Weights of a small GPT-style language model, trained from scratch on English Wikipedia.
Architecture: LayerNorm before each block, biases, attention and MLP in parallel.
Training: a variant of Muon for these matrices, 277M tokens.
Each number is 128 + 32 x the weight over its row's rms, rounded and kept within 0 to 255. Layers, rows and columns count from 0. The size above them is the row's rms in percent of the matrix's.

# layer 3 attention output (transposed), 256x256, rms 0.0471, rows 99-111, columns 0-127
size [100 104  98  94  98  95 101  95  98 106 102 104 100]
[[113 171  90 153 109 162  98 173 167  65 137 121 134 121  76 150 100 134 166 111 158 139 143 148 113  64 161 101 121 113  74  95 133 125 117 122 145 158 148 149 115 160 181  85  73 153 113  92  77 178 163 139 161 142 110 131 109 151 136  86 100 177 110 120 133 148 119 187 120 146  99 138 120  95 102 142 160 137 152 139 166  88  92 117  96 177 148 114 146 118 111 171 178 178 168 169 147 206  68 148 119 100 134 176 142 102  51 122 155  97 142 160 146 155  83 144 156 146 183 103 169 119 115 166 149  99 143 175]
 [128 111 123  88 111 111 146 117 168 160  98 116  72 128  76  95  85 109 155 136 142 141 138 191  87 121 120  67  88 124  82 189 120 137  72 155 133 120  78 141 128 141  82 109  92 124  98  91 105 158 149 135  91 115 157  72 135 113 161 126 159 132  69  86  68 148 163 183  71 138 144 100 151 146  97 176 197 132  98 175 167 147 100  88 166 182  95 116 149 136 105  69  80 119 124  69 101 156 120 115  94 146 135 141  72 129 140  63 151 183 112 165 103 106 128  81 165 133 144 185 133 104 180 172 137 153 130 179]
 [186 109 151  57  91 151 159 195  66 126 137 138 107  97 113 138 132 131 138 117  97 105 110 138 131  94 155 157 197  43  95 123 138 115 137 135 121 115 130 158 122 105 139  98 108 129 154  75 132 147 128 129  89 141 141 147 142 148  85 179  64 202 106 168 156 128 146 147 157 140 104 160 122  84 133 108  87 143  68 156 170 165 102  93 131 107 139 129 122  84 127 111 196 105 178 164 193 146 126 136 125 112 114 119 138 115 174 141 197 122 134  96 125 123 114 113 134 174 113 110 137 148  90 131 162  96 159 167]
 [ 66 142 122 126 203 134 109  97 172 172 133 171 167 113 109  87 120  90 145 156 120 125 149 141 150 149 152 166  47 132  98 139 135 130  81 121 112  96  87 112  73  51  66 111 126 158 182 140 183 135 166 135 200 140 130 131  88 167 142 116 104 125 168  50 152  83 189 126 146  51 100 131  85 127 203 206 150  97 167 189 100 148 107 122 117 127 161  87 148 128 128  82  88 177 154 150 117 116  88 123 134 157 120 102 141 154 144 117 125 165 149 111 117 117  99 117 127 144 105 139 145 122 140 137 100 130 144 157]
 [130 158 132 132 198 117 113 100 131 148 114 163  92 148 123 127 124  82  99 154 106 134 138 101 144 173 153  97  70 115  96 139  99 114 124  54 144 103  99 114 109 166 102 162 165 117  97 155 133  75 178 124 131 143  98 107 179 104 152  79 136  98 130 175 165 116 161 116 101 142 123 166 148 164  87 139 157 164 123 102  79 131 176 110 188 108  92 170 146 160 144  93  60 137 139  94 168 133 118 164  82 121 156 179 139 157  72  79 138 116 135 164 124 136 170 143 136 103  80 109 152 122 127 192 105 152 167 154]
 [145 122 154 114 128  83 151  87 162 137 156 132  71 126 142 132 125 122 156  95 132 123 179  92 165 176  83 155 123 127 126 122  87 102 136  88  64  81 173 103 148 158 163 141 100  58 106 166  70 149 113 137 148 124 167 133 135 151 121 153 109 153 143 146 207 142 162  82  95 146 109 180 136 114  82 108  82 131  83 114 126 183 125 105 121 178  99 122 141  69 150 167 120  93 144  94 155  99 139 122  88 181 126 151 117 144 146 185 134 130 131 155 134 136 140 128 164 167 113 167 106 127 103  68 110 177  69 166]
 [ 95 139 102 142 128 124 171 138 177  93 216  97 123 175 188 157  93 112 113  72 116 113 112 142 105 144  98 163 128 178 177 121 137 194  91 128  75 173 128 130 168  72  62 123 133 131 139 103  82  79 142 169  88 166 116  98 140 123 139 140 132 150 170 105 122  85 152 126 125 112 139 175 138  81 154 165 170 105  95 167 104 116 145 108 132 151 146 150 154 146 153  84 155 145 109 175  94 131 128  97  79 135 125 142 165 155  77  96 143 132 148 134 110 133  86 137 158  81 111  76  99  99 191 148  85  77 126 121]
 [146 122 121 122 133 134  77 125 150 181  52 128 175 151 150 172  94 138 191 170 159  80 153 117 104 134 124  85 173 150  61 138 148 128 197 104 135 158 134 126  65 183 168 140 143 121 122 136  98 155 105 103  98 120 171  73 179  94 133 176 161 109 161 129 153 152 147 131 100 162 183 172 115 137 208 112 154 113 160 137 131 136 163  78 103 117 112  97 129  93 161 119  96 121 115  93 111 111 143 144 154  94 122 117  85  91 154 150  72 144 133  92  98  96 192 114 137 112 182 167 114 111 180  54 100 166 123 170]
 [128 107 113 163  70 126 136  74 142 133 137 113 127 190 108 168 127 146 129 174 100 139  89  74  92 106 118 103 122 166 126  92  89 160  97 172 143 159 178 117 112 111 166 119  67 167 106 138  66 108 119 164 100 156 103 110 134 116 109 107 118 155  99 145  71 160  73 146  94  85 155  87 166 116  92  91 118 154 121  89 104  70 114 145 160 130 151 112  86 106  89 126 165 153 163 102 171 157 175 144 128 115 149  83 115  95  93 185 106 108 131 113 109  66 165  79 136 152 113 109 126 169  73 173 105 106 122 127]
 [124 119 144 156 144 125 132 172  80 100 126 159 121 120 151 117 114 113  99 179 169 176  62 126 176 155  41  88 115 110 160 147 209 153 125  83 181 114 157 123 178 123 140 207 203  92 133 104 138 143 148 193  84 145 101 122 178 123  79 101 129 134 146 164 102 113 191 114 156 161  75 131 147  90 146 112 146 121  89 122 161 111 137  86 125 178 142 140 129  97  99 150  66 105  95 126 104 151  39 140 164 132 134  87 134  78 139  98 108 135 131 108 121 114 124 109 137  88 164 145 180 109 123 109 113 140 170 130]
 [ 83 100 126 137 148 119 108  61  75  83 100 133 104 164 123 163  94  62 166 130 176 159  84 120 130 161 122 166  76  78 133 135  83  99 170 154 112 125 164 148  93 157 120 140 132 161 165 178 159 209 186 185  75 112 120 157 105 127 130  62 102 106  98 157  98 132 132 111  76 160 173 111 138  86  84 162 144 165 164 102 106  68 167 147 180 114 142 119 128 154 189  86 153 198 136 130 130 114  91 163  99 134 129  79 158 137 140 105 124 146 129 181 114 128  98 150 109 110 108  84 134 171  81 136 165 114 138  91]
 [127 121 123 103  75 118 109 116 158 135 100 123 128 173  90 146 136 121 130 122 105 165 108 158 182 153  82 125 142 117 161  48 123 120 126 133 138  82 155 135 186 133 159 155 206 108 174 134 176  76 162  82 107  79 138 153 117 144  91  93 133 145 123 144 161 153 100 143 141 119 136 182 129 123 127  85 102 155 115 112 131 103 122 112 144  80  92 134 219 152 170 101 174 162 138 128 200 129 121 102 156 141  96  99 155 150 122 174  74 128 143 150 139  78  93 189 158 101 137 110  64 158 117 136  61 120 154 180]
 [117 147 140 139 118 140 162 126 174 104 111 146 160 150 133 118 139  66  90  91 130 133 107 123 139 109  87 109 128 170 133 122 144  91 115 127 144 140 152 120 150 149 173 132 197  92 196 123  82 170  71 165 176 129 181 169 136 122  98  92 154 167 197  76 109 166 123 142 156  86 142 186 116 137 150  84  91  77 130 216 140 146  86 104 123 126 120 110 109 132 149 105 147 190 169  96 104 148 148 163 141 108 127 154 143 125 162 187  50 181 144 142  69 130  61 106 120  99 156 136  99 113 129 131  61  95 101 168]]
# layer 3 attention value, 256x256, rms 0.038, rows 100-111, columns 0-127
size [114 105  97  97 106 105 103 105 103  99 104 109]
[[185 150 132 164 124 118 140 125 138 140 122 110 104 129 137 148 188 188 138 125  84  71 156 117 142 149 128 156 156 156 142 124 124 147 139  47 114 187 159 117  86 113 176  57 102  95 131  78  99 179 116 137 104 181 130 218  82 153 104 139 116 177 152 137 125 110 169 130 180 131 154 143  55 128 123 110  75 139  81  87 152  67  91 107 122 108 133 169 119  74 145 112 165 122  76 147 163 124 139 105 129 119 178 150 123 135 136 133  76  93  83 153 163 166  89 133 169 153  88 137 142 192 146 100 118  96 102  90]
 [ 91 174  99 153 158 141 106 117 164 177 128 158  87 140 125 118  97 146 100 140 151 133 113 103 143 137 147  71 145 200 128 150  98 146 137 158 133 116 105 131 136 116  87 112 116 140 141 153 167  88 145 150 153 103  80 148 138 107  88 109 113 118 104 111 112 144 133 145 143  74 207 105 190 120 136 168 138 136 134 150 146 180 134 159 138  89 165 119  97 128 165 122 111 143  96 156 138 181 102 102  77 156 115 156 181 151  93 130  85 131 139 109 125  92  61 113 128 147 158  77 166 138 103 110 151 132 171  94]
 [ 93 118 141 128  80 135 122 166 119 116 157 119 116  86 127 143 161 116 150 129 126 138 102 105  93 120 147  91 142  86 211  66 119  93  52 140  68 158  93 127 154 153 155  89 144 134 125  97  98 117 121 109 121 123 134 148  98 162 198 172 168  80 101 192 118 103 110 128 136 210 114 128 137 118 176 103  76 104 109 122 121  95 200  81 148  76  69  94 122  96 143 183 155 106 108 130 151 172 168  94 100 146 108  89 134 118  83 111 122 109 120  69 141 110 156 144 169 134 191 184  53 127 159 123 108 126 151 144]
 [ 67  67 124 158  81  96 160 131 110  82 144 106 154 114 135 127 125  98 136 174 104 128 143 126 103 139 128 156 158 115 114  90 118 116 115 154 166 175 162 134 144 104 131 148 107 134 138 127 159 224 110 129 111 138 170 158 100 116 107 110 125 117 109  93 106 134 106 133 155 176 142  80  95  99 142 101 123 177 128  97 111 163 120 177  99 131 152 173 133 123 105 132 197 176 118  96 196 110 135 143 134  97 137 103 158 161 146 114 105 113 165 132 192  41 174  29 124  79 102 189 138 115 125 143 112 119 101 116]
 [ 40 151 142 149 144 159 126 142  58 157 141 139 156 124 153 167 105 123 112 129 146 120 196 166 130 165  96 116 153 152  89 114 109 137 153 170 167 160 116 113 117 126 130  85 167 129 124 106 114  92 140 121 117 157 107 176  97  60 145 125  86 106 148  62 108  57 131 190 182  75 120 144 164 182 170 188 156 139 125 145 146 119 142 150 211  99 146  58 148 161 160 105 126 170 120 128 109 100 119  50  97 144 169 123 181 133 107 157 116 151 106 145 148 158 110 148 138  73 155 145 137 184 102  76 112 122 137 132]
 [191  82 155 106 124 163 108 101 143 135 105 143 164 110  71 138 161 124  93 128  89 187 150  65 132 176 107 154 137 119 150 114 121 144 182 112  90  87 156 122 103 125 176 146 155  79 100  93 109  38 164 103 112 184 101 196 121 163 101 118 136 101 146 129 171 129 108  92 100  94 136  87 103 115 168 109 106 114 130 117  98 118 156 113 130  92  99 115 159  82  98 125 112 138 176 134 159 174 131 169 152  88 143  83 137 140 108  77 112  49  45 141 110 119 158 129  80 159 120 121 115 212 147 158  83 106 111  70]
 [138 102 164 116 181 123 145 143 113 175 145 110 116  64 156 133 114 131 135 138  90 122 128 105 188 127 110 161 119  45 130  96 131 149  91  99 111 165 105 140 171  66 144 173 104 176 121 158 140 157 154 131 173  77 129  85 129 113 143 117 147 161 194  98 169  80 182 175 119 131  91 151 138 129 101 125  73 176 107 150  88 117 128 198 111 159 125  91 113 164 142 130  93 106 108 153  96 129 140 154 118  93 108 161 131 107  77 115  78 163 132  99 118 174 135 193 101 136 123 189 124 165 151 135 155 159 123 201]
 [119  63 129 153 136 111  98 117 105 118  93 131 124 117 109 128 161 100 158 152 168 155 146  68  99 133 153 184 109 137  80 159 109 117 118 147 131 169 108 104  94 177 120 151 161 153 108 155 195 119 180 121 122 158 126 193 189 122  89  93 128 152 127 133  92 131 108 152 130 180 126 122 143 102 208 157 193 154 116  75  81 110 157 137 121 154 113 149 157 102 112 128  87 132 171 100 150  79 107 153  92 147  98 204 123 112 124 166 173 138 129 134 148 153  75 152  74 119 178  81 114 121 173  75 159 163 135 164]
 [123 141  56 167 155  98 111 133 141 108 112 145  92 175 176 133  95 154 129 107 133 131 146 147 101 111  99 136 168 104  78 144  82 137 149 120 160 112 194 132 112 149 109  83  68 143 117  66 172 217 149 106 129  90  89 120  97 126 151 149 150 120 160 105 132 160 115 187  90 139 176 133  78 130 132 107 126 173  96 100 146 112  60 189 147  54 122 108 155 102 160 127 135 168 136 179 108 102 177 140 119 109 146  77 115 158 165 103 146 139  87  92 144 101 140 112 183  96 133 114  69 159 112 149 193 116 129  91]
 [106 103 132 129  98  90 140 157 128 145 141 146  88  91 154  64 185 101 143 114  80 126 161 127 125 121 110 143 141 156  96 130 193 138 114  79 164 131 117 155 157 123  86 155 100 157 112  95 114 141  75  93 205 135  93  64 105 131 120 115 104 156  93 111  75 195 110 151  95 172 107 122 123 175 174  97 132 142 153  98  91  94  91 164 107 168  84 200 112  75 115 141  73 186 154 124 122 148 143 164 103 114 157 168 126  48 146 113 198 134 106  85  95 166 126  86 166 110 159 128 149 103 140 171 116 154 143  90]
 [111 109 130 152 126  91 123 127 165 148  92 135 101 151 166 173 112  90 111 150 118  96  92 152  82 147 156 121 115 123  90 139 131 186 132 196 133 177 146 108 102  85 107 106  98 187 150 150 116  80  92 122 182 207 114 116  79  99 134 111 111  97 175 100 144 153  95  89 126 134 165 143 120 139 141 177 135 141 141 162  98 102 122 122  74 118 139 130  99 162 114 114 108 106 165 105  86 131 127 150 132 139 114 146 154 140 146 134 192  63 146  86 120 137 142 121 118 144 193 141 159  31 114 133 180  72 189 134]
 [136  94 148 224  98 108 120 167 126 157 115 146  81  84 152 175 104 156 115 115 112  73 108  55 125 179 116 167 145 131 139 113 131 153 190 148 114 113 122 133  77  76  82  80 188 153 158 135 142 111 130 150 131 123 123 100 120 121 178 133 165 115 169 116 146 152  93 146 113 150 124 130 142 111 117 183 138 173 119  85 129 149 164 122  81  71 146  77 138 118 130 124 143 127  89 112 178 128  95 101 152 113 155  41 136 159  77 117 166 120 120 121  93 137 133 139 137 131 194 160 140 116 163 146 162  76 151 142]]